python train.py --num_hidden_layers=8 --hidden_size=768 --num_attention_heads=12 --num_key_value_heads=12 --head_dim=64 --intermediate_size=2048 --vocab_size=32000 --hidden_act="swiglu" --norm="rmsnorm" --norm_place="out" --norm_eps=1e-05 --positions="rope" --rope_theta=10000.0 --rope_fraction=1.0 --qk_norm=true --attn_scale=0.125 --bias="none" --tie_word_embeddings=false --parallel_block=false --init="normal" --init_std_qkv=0.0266 --init_std_o=0.00665 --init_std_up=0.0266 --init_std_down=0.00407 --optimizer="muon_variant" --learning_rate=0.0127 --beta1=0.93 --weight_decay=0.034 --lr_head=0.0057 --warmup_steps=0 --schedule="cos" --final_lr_fraction=0.0 --batch_tokens=[131072, 262144, 524288, 1048576] --max_seq_len=2048 --doc_mask=true --train_tokens=1180000000 --max_steps=3418 --dataset="wikipedia_en"
Each number is 500 + 40 x the weight over its row's rms, rounded and kept within 0 to 999. Layers, rows and columns count from 0. Numbers have three digits each. The size before them is the row's rms in percent of the matrix's.

# layer 4 MLP up, 2048x768, rms 0.0751, rows 1504-1571, columns 576-671
105:503489484597479540466449502516550495504506495497469558478539489450480452512568519518459529495426457532475518433546514531483494538497547516525451500442503567485566492446521472492526540405470497500524594549482429413533555463416504441554498476603508461526527484484457456543503486476535414467
095:495487459524422609566551547553495397489473530490422567434479484509554504520464508435476434540475514532573467544463494498542546526477463488531560490499461484564523595489525492476555472542559517485544470499495524435552496524511491479517404529540457455520424493446495505533570467522454473504
100:502522526521439575479510567481464506520416487554577461529471439565550476513508549517390482497439504494451545544518486402523476489466522509551445532512578509493500488508514436503554420477517494539537502519488564517444553514536560478508542543491545459545505601590558475460509400509521485526
099:506478500430555428534464480506480538481560476529405512471494453504508548491519468465523494470526439471480458491528457524523530476487493482612452562525513575482475538556511534543482538491512544530484492545479430572534455473508512515504548520533492493506475508482482493416525519480486509480
099:491526476491567466539532492518533536543443543482538586503502448492528540494489550505472506521506503562556546556484529506496456468473489532440536476441523457486441545495580529501456498439518502499563446467477494513498519533538554453488431525563448427482550474472498546543491502510486506497
106:579459469590529538454474474459462453492477494525497484523546558539495473503471480469557524484443491474540611448510509582465508488556430516486491465483506492512529475552547494419474471569485530540422491503504550525502512500463456487476464586518441501512440521466462533584541464541592462549
099:457478502502522539424484505532527573509480556518452507446509493426509496458442434461480569540480545516510483477441540517414571609552558494517562492513501507469433525486587470473541424459494452484534468520552550485456562487541490513561484480558555458431466498493607498513500513462429497515
107:500488398514499447525513484466465469495482422469480497509477506405461455474507526483550528543487577505539432473504458500421522545472444481559529501456498518486450487448462432570439482484476527465492480488500463479516537542521564534540500505448484508414538567522506604494517583583460455539
101:551583514600422491507562475461508473535579575501522501541443451454515522428537468489513471603571557481510509501477469513468509554448537486486487504545625502439587529509499514517509473556510483451455516448461547502483412449531556463506493494422474461445544555522511574499464593516508489464
102:470533470532502495591474504496497441410543497517491551474549544530567448459540535523544464479447466571493550513478551490507474546537526458537549454472496554478500553396529531504506480509426522477530441497519462469575506489414471466589511520438510501452480512467459521475525492498501556428
099:532482554486469532538479556490516506561449586482443530393525477540590506503512504492444535511445536480519519528518555426444470439503498498528512523529482463493510511501560439477596487504443456477431486471537506444469441558510510522506475583526503440535454473549546463558521538452507553451
103:449504423546480511508425539504537503532485439515571567489490516528493497495560568476484559417564533507442573479442576538523506492529390484575494496484500570532487522466512533520540500518570470553549494558507553552484512509524518530519540541543534500462479471449462555451436517521405469526
095:537485594407509462551452482447462478507500469490524525485400531488557463465476534532442524512471516542596517465485465511508524483497514486453484520514442479470511472440473427480400489490490563517485474504549482489477514496496486562554559527541542397506519447515475527505540428505502491540
112:525480483525466545539460541543472546462562545489519553480486501560479568468434548495485566576495474518477518532513539498532470471511509485534507526493527499586514485531533454555552495530428524516518548529562498526511565539514512457505484471507498536536465492448500526507480491463519546483
103:527532511500446446425512466449555535476492453546529499524514513499576470478552464489452492497525432545530431485521537523530399392525554487542422556501513519524509511521485482470523526504510561449503528525484578442511449561553484464529497478478475554512498543502506509545442483485506567462
099:450480480525394431516500457483510484525526508444549511518504465536460470478471615496505506473519511497487498496549545447503450513556475574501494496512533428483580547468514446482467516532521513464559485533482525448520554476506550469517452404495595583520460467451479522508488486523549510423
103:507431566487540532496480474549547539464528488549532489500429584535405533448472484497488508551529499469514500553477536433495513446531510605436557545565535553554461483527571488502535458520508425492492515503574470456507473531533498426513518469481588553458526548494588601429446504471485494492
100:463448533512527486511531523407480508515484518484480501453441462482561460502481506506529532442521533384527446437458532551462485552516528581467474551493477519458527499472490517457522457600465553533525423542493552424421455484505437517542459506517459518462467470477512524534492516483464501469
095:480415503430487486489481468466524530494515549488522498485441552437489539455466490481465627542524528478500553437550501481461513510488486477561486508513489555505559480556467516540515525501609478529487522540491527537485619497525538404575556482498528460490522468430525533506553431551499470472
109:529544544526468507538526556504535463521545477473422520452396445426521476486547507469471553441500462472495519496583535534408480485488557466496524521528507474524571471483460474534498498507513496576568549466564465498491604553456447507547520526485528574486540472493461492477535514441465517501
105:460562505456534482456434488542540466513511470461480567517496428511474540533488475503551449535544480517428523468468514400565522495532481438479590540541464537535508501484523454510483521540495520498470508533568501444445482502515484505471511466477472540475552493493533520523475500449473560481
098:490520514582494490481570442504511521478522452484452520476527446479554498509549458515503583529527558460534509456487577475541530446511489526520437506499574530410504503545474500522514470451548587475524475524551494488512472469479541498542570501524469477516516513490511441460487459530505573520
105:584538446436489513553421507560440502438499467461476468476503520520508486494522530528481586467501567488610547461518475572501506477490458557470471499466590437581483505455523518543503583495526489544460462510547446441540474431515508484578464504494420563513451517561507560544494464446542576535
112:469457470451526437501506513513545489514546533474531493540541528523455566450480463508500585556485497523504527524491489486458520525570575501525485430438496475578502523535478463534493472543464581515441477571545449490510528503470533473497442488586529538429494513536451497529466503495482474594
102:448488574521503556433445473506500448513483473546437505508571502468521520511494483443447484523504566488570496550414504477507456467408536508468500566470509440441550469510467540521449508541577457506488449549528449547476421467431523562539539533506497533445394453487509496537494500506559481462
106:456522523491426473532523532582470475457495496540515475464497517505517433523570506468456486442487478567493489543486514491491488477490494475443425477581498499594498520528567526504482564552559499581508479428523540546564463518484432512502454494561564511514511486499527567543441502550535560566
102:493511449456602471519505497544466428428473504470503576478514497490465505529557609508471439523495530452480465575574442492532564437507453456453497466362484516545460491516557496460528482507505541495515436494501517503524430504498486526538445520511563464571500482413557517477488558479464546512
104:450515527507505501588534437513431449540511469494508481490488458503510512514481542492504608522475456525507629473397472501491546508471547495519510503523472511495429522509505457441523535489469543464504401457480516495529449451528442530533528548522506527488519498487489525505564462522488496493
096:496527512500404510497444474471477507487474495444478573497481468538594451520493496531461567440476498465551470445577494429466524428506439525513520488499575506438490556524491540510447420492558502481527460544461474471570530495497535556456544504551493601508538494473484492484535517507498511467
097:493567536486463464497505468561453468469505531448562463491475480486481473506494546495528439467489451478510515481473526433478516503463481502536526503521552428467532529521504478470527539452473545521572492473518497428518581492512475505493435458461501490501489562459474523416492499475490550476
088:477489456469396503497456442538509480534472467462498465542461502452490534543511501497540539526504504547548506511512432525452489573533502513433523518524453531501563526446528581517544475413490509475558421444427483540477541499573500501508510535435473486413561501494503459550521523542546521470
097:468542464511491467514504500487420554517488518536537556436512511499474513501527515534433521465524504538507520458545456467466523508497524534409511489417478480558497494586551525591547497418465512474480519471446504471544460532450505537476521555512455517538447538494546495482506433586488523536
106:508518448426489466534535535493514492426488514424532458527523489511572536440457495526465450435499511553525534490575527548468456502456464536448489537409486537514527462472472433526491559506499490476472568508496508492463617457558575501488448444503549500558575510482455454543549543561541560499
103:434573505477551518469567550459478461506542539496482527493469529471457478525476475507481539481516496497498507511535461532496512489509508519443532606499423480520520545490596470497497526530439480492439475518502474493492509515542441477519506525472472471478463525506481435561444493498517539463
101:446438496518579472529486430565497566515519542536511431554503459508484504479487517541485549539459442507395501565480475527499417518493506487551480476490551446543471542507510624462519512463483507435552536477489495496452490505439498525479464558540464455496543486445496529494476467447496501507
097:450500495509536495532479531464479562491496544505465496518536494513465463550503574478476459499518579522484497483446524502411546529457441482563486503488479546524537500497495512497455474537577456462537549491552521545517432438510464537513518520487414447470497482542494496477502485593444519494
112:468525479517492512556610501495479463501498488494468557531520495501517526516491459501554504411567546555537478438492529452472479520536488559487493489441550479463466570462442531518525517502494542539448495537496512484527492527529585370516469568557552553537441546537526590514481508500532539470
109:520581460504443502497525515493447482513524528506512508537509585508519508485546457541448532568536487499530481484485508520450561497447489586478485505482490451562508538550494568510465511510590479559570478464528464448500479491456477501544493514554476515437538521480483520569519514472531499559
101:447529571531484471471524456434526543464464518533443511552496549534424530509472464562430501496395512437467543523554482595594521486441483453492508498586566471474458497418502533493556540503458503541422465407490508470456483493449499607462519519475467449453516458454505505488488417537527504443
095:529440491462510482515529450443549514498461472556451577526453560444501489423503518451534471501430487469488518522470528482495475530510520520529498574508530466502497525597490522442499467475550584580475556466562573525491420562517473518462492481520470500478510500470496575454525508451512519493
100:521514556528492443498488472469495484519527521421430477425460441543497526527504500506464479484482555447437516434484453552494476481485483535492489507468522533442511490532537500445503501491514471523486491496535474483437435489460542545525457529466403611494441537450468499534437532517531523509
115:481498509470540520472507500486561532525530521510561444508521513529508485473455515473437512477505468537402543505486479431465537485504523498571547448472573481522474477548550498500460473491513504530508506513393512480466444560505547477457573481571457492505508505524491471507510534516482536492
098:489478427483525507613541539481494491535468496536442449540434517436498453504465459524534462523472517506517496511534412491506516507453535516530540512502578482466548464412541499561494464538493515575472526469483471522582554516468512449461543506403490511459449480424471512547455447514510420532
089:490494461523457509519431495488506452481527592460523504496558537421471484501531504517509546509516494510493547520508489463464492521424521559499459449507510502499512528479515442528464503514464553506453462467451536507555472507506543477446547462512496433461564486517584524474478577440468467439
101:510499496540474504432511555462508401517496485492538524456521555433443477502521552357523509521506528534550472433556537459480498500513484541545500533537431520486496538443530525490504549552500527463484529504475531484423496493474497520560493436516574424480539575548537472523492432473482544521
104:429534498538487451487599471487492428516579454475603533502580498499513601518484530491476467495525555483504436425487571554503481513561501447483497546397540501535592469548483457499483589482502566492512470481445488504514531496569442504473501517496494506535470454514560436486521490392441461580
100:548466521510466498470497505512518491513544495479455522523493515537539417548510545547413542525455553527479530448560499513440440484430499462417472490449521508380531513492469506544481416491479402527556579395440413520479501525502482571498498523457555526460590429473506475531501550546504547518
096:448531451515595510497572445538471412503532586482541508569461502487410530544465478526529520505492524624450494444534527468473484535490441550530541550477496578532504523526437500539420469554522520515471536580542563576496590520501569515437498461418509448450476476436445450452488519420467550475
103:529489492492541440471513510468425420541453580523513507496504470445519505447517581496479503502459489462458570516448466428560426543507507493503442499515534472458449483564510530519518446503491472528490496462470575524455549488543487584470457454528458534486541509487524489557503532520537511456
103:420556477544505511555566500485539460461521482566520549436454574462502529526507542477395482467465410492485508546439491474519539485473515450469477498535523501551515556490491510497610490474525489460482461476451490552486489487510471459532473493442628474464522473499488485504503525445462475514
097:502502533537478481496483493516501450481478542501490510507459479590484512492499489465521402486501544503563534500403427460541401605505468447501505529630492517567465457504516485522479471534509463490455511548452537478451507486545546441488438497489475437450590554520533513537499451574433497472
101:505522552500531484525490492541473494467518475610551435510574530510501491508444454473469537463456506538511510482480501502493477493532501512491523498494456467463458503476526593483458487482476484407520519587491534429476463498495537584495415399537509485350513522469512489497473526553461515492
098:501465450488509519495533462636508440442511506448579543500479510547479504445470531489552586550487469596435566468559464419493461491522532527517471469499491465583430501470508423442438483494496474484569459476450555525504527476475437559568541481574549448434505472502493526551567498521466523486
095:480450496464429517544526540518486545465473497483452515434527504507495563519512508551555483466507461486469486487473459491494445530501493520531466498474422545502544500515518475477527473504555446561570549513501503546542468454456548525456447510472491441441474509563540420457504523574527460443
095:390552497529501524444461513517550410550528423494541474598444465509527532469488467492544462502512482493517542543517474547430541512452434531537487492471531538537528483530519533568471503532493489435513440482495524522490529519438564526539509471480525534568537463491450513462487471472474513479
097:508476484515557493463555437447462486498470472441473506478491533574548506496492469547525523460433462570433491492537474569537588511464516482468451501490489444493547511541468540481536450479530508397520478524519504541562485448573517529502460469464508496422488462450467508429447538504501549410
107:571549505521490471559493500492524512487547470525529579510487545482455483481522563514477516473586573522425535557597520530509513463500483495502510465448465553525536574516483561442488499515541513528487531497494527476471518564505445502485462541568486442501454495557483461457512509545516500528
101:438522477561540588407562474505506496495535511516449513465527527501547525504505479521533485495558438547504493548503557507464518481427480458489601442505572478476505487489462502473478528469434560475481462494534410453478509519485514566612466458529542549497542449468517460450489522441477611484
100:526553522482562565449468462507421515519499505587493553501444447545497483483508430439460556552506443473501487544425398494542563627543524479525515487516489581592528478488532499596503496416543509472527505545478492519430421539520542537499441499486469505566500455556472484533440487456471517511
104:478489409464511495440551443567466468533545479512448559503469478533478474459548532562461492494525491468536463518566513515476469517527435535473419532531534500434489510528550463398532519448516438483467514591458539491532397452482575518566498515544541471576547449488514491505425464527523496555
100:427481521493469459487484470519461498475474503533521507394466490427514409511576530498479527497489516402563492456541540449532517488494533454433505491537494466529500491432498418455490455492497530528545497535552424447441461538553530456538474473470515447525560509564503512562503521419538506499
103:498441501472501463546435490505440414500522521477489448452415410512386518520547431536511523492419485462504497500557483532540535514480419500553438528481498476525484466501487532547471477426571500475504484525519523497512506508527518488428502433471520521499443450502483445460505509501528561492
103:477475475466455491520465418546471524444464483426456534556530505481587479457420495519487542565488501475454457476546526561491531434501543487509533474475478491514581532515522475459481498475457446478480499361515558523451502499504492538525523531504527546562522397458469459509528515525522496463
104:467510499418422541523486465512460491427510479497510529543517467575497404515505514449536446566601582526518467431532455541511498451479493499493544520589443507495551507448528478507525540479474462481396459567485486575488487511553519518446515426452539479464549499528508526466479559487541510457
096:541513445489515523476476530562474483496511524532528506502517458593489448522515495490568541470466500507431527585441529493530514489474501510458519446490494533484492513525444495501489406494522602557470491454473470518508597505529529438496486451462496464476625488574524516594497513506466547479
098:524468440543494547461472533540481401568552470451440447499410495598498477508510503505515486490452492528473518429391521520462457467447443481569584480515504499504485541449491472484484518563487455467485527505500558494446507505444556471439479543492551461521554492454472515465425524431500492500
102:451545532464483554382520470490569472592517450498493480581483477520516500481493566511551504480495504487509447508510391455476459478487538508474475468464452546484575456511511502517477548493490514507577421472501499491506433487530541475574462581515416465512515482599439549535456456507456559493
098:527432500510548498503487539574555448559478442458541420480484521546456565462467496524486451500437601518521538497474541422512495537538511490480490500516448448468476504505479558485495476489517438504565433437559572533525528537419409450440488483478468475518499513480526586494522480577442536459